Each number is 500 + 25 x the weight over its row's rms, rounded and kept within 0 to 999. Layers, rows and columns count from 0. Numbers have three digits each. The size before them is the row's rms in percent of the matrix's.

# down: layer 12 MLP down (transposed), 768x192, rms 0.104, rows 723-739, columns 0-191
# up: layer 12 MLP up, 768x192, rms 0.121, rows 724-739, columns 0-191
down723 081:500537490463517487516472509545482464490510543474494508483526493520532475502521535525474524523505543513499520490523528484479519477520528508478518492549484498482546509478496479459498509503506499496522486494496525530538500537485541483457472480537491481535489500514492479525494453553504497495522550500514503527492525540499543525501513525529505476496479448487499535494492530481528530531486480496506485445514530490514462436510474498485457519482460504489473512518470484471493485458540503502451475514536485457550495541453517521521492489507519468479518499482472513488466529517559489511
up724 112:494518489560564545557478509499495551511483507534494486459494513491491476556476505547549508512488495529508491535439494504498518498515526522524495520516503522468496533556533468484474512530511485487501498497483526494538512460486485491500478496497487473526485512492487456461512453520500540480519471467513444506511528529493505508501519458526529477469551520498518519483481487522518477451530470480469501524529485467477508476549530469490494490511507475485485502497525534520532495489480501467503503475493486507495493492516476490441509512467482485475483531513499448528478525457507476483
down724 108:510483472501500524503489507498506471491555507536510519480516495502501468487471489489542507519507529523497479497490495474497515501497504489531514519478521451493513535491476542533465450487483483558491498534481459529516518486473521538473473503453473516491502515521509557511457533446476530529551498506479510507573493515520487480510525485474513488515472500519498492447534473534498502518448561456479513467509469499497507470538515538468519468531503484502495523447490448463507552503540508473478492485489511512495492510487508505499513502485513475466484544516503508543498518513516501455
up725 103:538485486514505545505523506549504465495490522480495522470526483461530536562521483475520496474529478545490513465487535530507456502466528504483457487504500495525500461491522506479530473475465532463478479522514537511515509473491482553494459534519503537504479465481508478547483504478545471551471492511512504501510501490488467497479521529496497461527529519462528517496518505513488508474478499509513507532496523478527498453516503443485506507465554475471513482474474540523478480457486508520539502503495540490500480494519503528478477475510501510528506499549455498493537505519563491524
down725 111:521496485492520457506478497490509468479510476507472494547525481516489539494516487537531479501503513462512507500503515513480529505500475498522526480487490508523482517511472496574539477526486508485513520541487538510537500498527465477523491517509493438489497493533503469498519512472496488484448500527481510511518540484473513453528491543481469517492505533513515477522506542477509529493513497515459460505501476499485584468493510464471488492466502491541493495494489503515478517532479494523496535484547455463468472496423504530478524528519483470470508529515501488569450495508488455492
up726 101:501504526516506531492512489520535507525486466507528507485487487500463473513459463489508514485518539485536469484493467513491557520460480445507454482518482500470510458524493505464513507507521490531491536490532522458489448522491461500539486507506487535468539516527543487520481502504505502465474505463466464465507525536515538487512492482477502552518534525446503509495471502544515472486529541501551509538509500521521461498515497466478520486489505545537494541509508538548479485523527494502501496529482468540519499471527514515458538519498493510489497515514460469484473490484465532508
down726 095:533477512471538482537487468467475495505507473511523458484506538494467549520540463514518465492498532472493540515499487512467496516519493524528538548503461507548479538501485523512490472498439486520508516502533505505488487495523508493505514523519490452522522528473487533480513510520483508453486474537474491505547486476503474480509473539469494533542489504521519509493470479453561529467482515510532469514566485488483467493503487518497485499498512447497460514482489516515490495468512485508460501453478536502477498554513531515497507462484491472560490505493509450484489500473495521513
up727 103:488480482514495478503538511493474492492539454517495501488481488530530489489481512512508519498463515457537525515469525454469487519467467479511509499475500502486489531501496522469515464495523530520489506494488500497503496508511522519491522483484523477586494514544511511516491512531494462442493528497527528503502497517493480506525491506495535491493483498453518508456474481475485493460488478559507491496494529462493481478493483497479495494402497487498453488511541498498542519454546518539545540569496511463502487520511567511497473510501525509483475541513471476522498486546480486497
down727 106:525523513508499520463524495497537454486484501487534445484499489520489494531501504474495430487517502535518523484521497510525536480461532515477552494527490521524526501475477503469511474509471509502505502509515506508544536493486500499497524511492543539527504518463473484496516450437496515484499506501513533521459513511507490530518459499483500555469502503489486498518495486454467489515495504532479523483521529513466506553502524514475518491468461517475462554477521495525459554535522495502490522496526478477472541485487516478445536492523462525530475481494460540459489450502521506501
up728 097:482514494497492501490524481498475514495501467537529512504475475522519513470509475452487485525495518456516522510465497500489464513453491502524522491523508495558488539512497495496540500516531539549470477419466473487497505490513510462457514552484494496477483460479475483484447524476538520508531530471489473470494473526526484496475520496452510521465545486525489511549480523502479478493498522518557491489531509451504503439506494525522483446499489521496549487485504493525527493454525499516471508510500464529468494494530530542456519478490513506475508477496473532489489501525500506489
down728 088:522514508504488522459472541532490467489522497540517476495560499496519519498503515503476503506485506540566477444541469489449537524516519484485497491506501511491522479483447447505455521485508472510476482533487507474509460510492503500492446462513507499462469513536493500541527454491530457500481501493490493487531526508503520482518488512525505465519510467479481497495510475495541471515507502502479516454479517510467534529511504482490496515466479492473481500534497461512507515488471510487508476500515502413557543519466490492467471504527509476510489493536551531523473490544484494519
up729 102:485516492534496480503476505511492524490514486493507493511460427512507502505481502499504522482501515465511531450446523468518462512527522477475498482481469497521526545508522502496506559516499488487520541487464528453475498515523501511467465510491491448508508432491510490469545512519492498495527488500518432513449513522523487498469506543458462525453520488479487509475479463491489527512480507511532485490512477500470532498528506471459509510538521486531496534492487451495478500529495501489478485509512493499552552478516485514510435463509496554511497518511483505494452510535521523474
down729 103:468481461557468509536490523470459482497478489491532476507477532466468492505472514478462485490512469490456503528495495492506516483500531473469503507494531507539515516491503477451515477483526498532496511535529493498527509496508520496501510509554432481517472543523507510494505520506520472554485474513460470449518529444523495520489504524508487531525501511447531467512520490480477483520502540493511459511521528461513559529535500473508469537491486486494449504511502535499513474486503508487523541493550495472458521572477488468519525471513497514487502547494500509511490477519496491490
up730 095:515497522481463487521495453528477501507470496462543466530499507501499456462486506483493518425517500474503503496493481483512535448536491490523553534501490519485483528493525438477487470468520511456471542495461477490502471501494488459514498499490512495512508472514524507469532508516461538523549514524562479509491491490506517483507456478507520484548509508517496516538489475559471480501451471493484483537483502531521481467523473519464531490479509525530494481512470497533448505489491505509486520511500513473502514499501512462559505527488517501486489465493510544469463486464535513513
down730 091:490499484520519457530493487506525419498520510498495525515510474495450522539514484496498507506516501515525492503529506520467504496495491497487466481491495504513536489522496493485516502527480522507526518505534554506516511467506533511450496576491391516491500534491513517542484493479538464451464496487473484489509471532516492508459477499504465515487468521473480490487525507422507517499496517482458503510480483510474547513485509481491528512507528462511504493485510517501511466508486477520495504562498509510517481532468554505469511473496476485487540524460512501541528512541490470496
up731 095:468518549503540495484541506467472550466533473450511518490482535506492485482521497517540547487515542508525496472476490502469512487541486487448501526504493490501540480512487515507490520500457490534479514524537495502515486485512546495493519501514462475489499524519516482508488493467506541474551531468461522459483509497525490471518525479489523525462519477471498513486513505488488467447515508503528419505522563469486512518519498482523475506498500509503488513512490475514490459486539504520559453523471541496499510497506520510479509488511471539486498491533497488533469487439456513471
down731 097:500494530494511500480464499489484531490544478481514526541529521499483478506507492521440499528497483524534507520551512495511495503472478512487499512524508532479530545521462478493486482490527488503521550487512490549499500447528474473516498482524450467518514480510527478464485466522502482496520486489513473441543495480506532527483499524477495539541503470553504493492489564504480521462538536559462513523525519501549496491501490510499512528495560497517539483507555513500499479496497534482476472483537495518550526478510497524493493476508533522479509498456515507456455503469493510512
up732 104:509521532497486498519509463484471504499504496553478541518514531551486498524505486524519499477504523479503491424477469524523494469477535470523524500484478487473500550517496500505490546491512525536460494458480508512454459531544528482482470519523494488550531509512498551493475508538479497510494505500485504550506508526492520520499484514475526548498482503483468537495472458520501456459515475519508508485546478452495475462491512461502456506489539500514496490493483487521501481498482489496491522511510478514507483501508502440480544528496516516534473471551490424465509505466492481515
down732 095:502498481550513501482492476513477488511478528474498471496519517486444494474495513535490490465533518511457528510541505498523559492517486480482486512555487463500480482497487539514503527502510513516443517494501540499515461526501521477484533538470569448491477479538482506498491441528499501549508507486491489497498529521498469486525466476533448504557482538511453505494509540469471514509527520521522504471532454522526482526493528493538501508460522507512467477482496484487492524504461519475512510502458511493518506547480560504483482495555495513518525532490509499534505498501504520520
up733 097:488468460469484492514483485527520463552527483539478462526473480513517477511510445474538504500527501555502528463502512482476472483509490457544526463514507499497444456573523489502500524515515527454474491516527471479459492481520524509544466459487496517539507495522457548493497509475506516501503559462517493504437526504522465520495473517504504500490453512498537542440490522456501511489472507516496487482494484502486473487484509476504477492507513548519521529503514495508497518480505494502519520510509527498471533497501497506514511526507529534488515525508496480462504472466552510508
down733 100:495483507502492541513483526461528456491491452497492500489509538492507486486491539471489482473460528482469497510494525540505517504484488524474519518494520499534531510520524541477510504449528506439514476489488507541477515506493439483498463551521559516439516550520498495479497492526507495444531485452504520519494524481485488503472474501497539534496437533477508497489488494529520511500528524498518517485482490514481533517489508495461459501482493491494484434485506493522457467500516548466527513505529466475494527489500468509496536471527494508489491507536522538480450509472497462528
up734 097:537477514536557475502536479493492508504500549528452466474518501514460513538462540477507568477539514520517454504504461470498484512497506505467453491511433500519491472515501494498489540472523491484518512498491526466511527472500480507525503535483503534517494526472485455515467521533518516477555539501465497515527537481472504477525513484481519489515539476513490502509550422503494493491470496449521523495541484480487499551499503472493480485495515504528495518503460524526504472480500491486521495510526502513499482465487523483512467489531533506477483508482470507445535489516508491476
down734 098:478525476547458491494502493537460558499483500536515523455497493516503468509479523476512523463464534462493509468464526550462532485512499486509535496511486461513513496472469484492508511501517460533486508520468484506507517473481501524512512480501508548503526553487508500502535524521458478478478506502478415511465494511534486493553550522469480481474473441501500499487540497498507487471518478487515491497514481530514471492509487489510525522502482521521457490502508497482492505504509541530540536533456492489501473540548526512497493502518511510508525513519493521448497552515538530535
up735 105:445478491460471492476514523457530466459449523457493488533491477453529525518504516514484527528467506543486481494519466498448496507482447480522483497458508460501502502474499517489511497508507487517488452488479546516468486526513455463511468466496579496533509516459513466522473519527534530531479479504523494487500485505516509495495489517490516479497464506508478548476508512482516482523497535483509519495514512503496498558471500499493510539522513448482512507499499495495504505430485505505545514450477488511557487491486500468506522518514521502500530494552496516524480521467482480464
down735 095:533483499537523505461514484482523450506509530525520535541505479501506535499511510538502505459523472476490509504482516514491523531495480544493491491469491487502500518515498495511505508517466495487519519464492457523522478545523525521500519498500547513482462484490441514489494484532523507506494557519491497502475466499509511524531538519520513507462470517465490502501502502518504469488502442508514490487465478442563478465549474533547513517529508514496563562558495466455520510516514501558513526481467513469511520474504467484492476466477501505558517538479511522498499503504497522496
up736 089:509508462525533509509487480473519487489476487491453465478486477539474537491493544519520491520491488521519463543479534490508530519509503543454490491537483510541550529552486525497475545501504516491501506464490495489495504536531478473477495486506488502531471522496488470507481495516480495494495525552536520519534500486488407507506532533504474476480495474502497505495478506478537500480487486472503505518487515475499487513463482531496533523522510483503442529501477508550523462478456508515506528478478509497531491485443433511494467484516522446473465512527470507499519507477444515490
down736 095:485444470465481518504496509514502543459488522515507538481534461463477459484518491434477501468483497513526494514545517538533491487514522496514518532510513451508519500495484502502513481460489489536555509499469545479483496507469540534528484470560472502459483507493465576469491489527493461463513481463492507491478484547470498491493550459481507515487464458525504497480523481491494514496531512526503493481519486497481511496539486471486543508549474512525482504510516496547514484528500486511452498515519516529475476518499516533516502488501484509492494505508514513568485544482509500497
up737 107:468533488544472500557462481549495520522500515446493510513498498528494473492495485506535503506491532534485457505509490515483484470500520499521522495508505487520517488503464499530510518528518502483477533486459492487453482505520481498487516538482497457538533504472532480466473530458463467528517522487510511515480472488470451492563492530494492518511509513431464533529503506465489502517499454529519476473480517485504508483492514468552429481503514470527536500479484504488479506524513510476506547509505453511505523484480479454567462459480501544488487534494497508496506506494475506480
down737 104:484482500538479486475465488509485487511482447532535480488489462505481443522498517488509530481499485484491473483499498481509530515495484509526450496542535505532488488457512507439513495489481490507509497467559533452519517436488480490512501529534497500444479519483539507480532441456508492552527502496483481512488486473504483535516493527486525498517530521505509498509530470524510519517490516492508519517483489523565524496491510523553505500542552508527503520499473499481534531516516495515475483510506504484527522495472488518533494477495460521506482604513514467489521518508474490502
up738 092:471512483471529470465502495548493519489479512456484468523502469467487494497509459513461518482512514470491467467490457474535531518528491514449487511512510522497516502487528461472436516515476458511524541509447461519508532458537499504491447527477510493501526507514509493544529506476516489526450497486552443525470479508537517463513520506490516532489479503514453445521518523528467448518479497536496478490506481478519516507506458536523519493505515477476502504507497530484501512538514496477482465471526485473516494508525502541526493525509504508455493491500476500507498500515547543495
down738 090:481448513507491496500512508484492467462519503482513529501517488503457496513515510484499490526500465487501496538521521503491487497493524420493491465496468481539503527529522490485487526494519508509519489505517504484440521481456492462475476503491464484466455506464502526524454457524480495492546469469480526519493517515503497518464526531534510484487473492499463434513549459511537503474537508535499528539469522479500524516502473502507516544494445506522491462480506481506505448480503494501562546556497476472543480526494529509491523491539473505501523512502494498512518550491466488507
up739 103:501481505530521502471524534477512515462475478465503474479499473509468509558514450554516486452518487481464509558499537464503500497530521486524496520532477491505519470487500520480484521508505482529509543501521562462467496499508460566487458512475492489474533538504470525541501496458454470489509460493478525512503511497515468519491476490519510551531490500516536497513523519462490469486506508498492529485497508507517466473559467534518528490502491509514555483515531470492482493493481519517529477516511471487524451511517492501465481497487484513489525486477513546514481469534510547473
down739 106:526495531511502466472477538509484510465531501508484520534473455474439490486488501493531473510506478524514490499471510511481511461509490540549519516431494542515492501508487505502501477469544476510482503512507489539535494490510473450504524530503469473491561480476502485521497510498470544498451492458499485484475530531512498499489509517503523484506478528507509464499542466489507478504486498485482527518512471531490482494507459558485494504464440489560501466485528504502505487494446450546514464498457489535497501488524559516502511492547478509482532500475517534503504532481513517528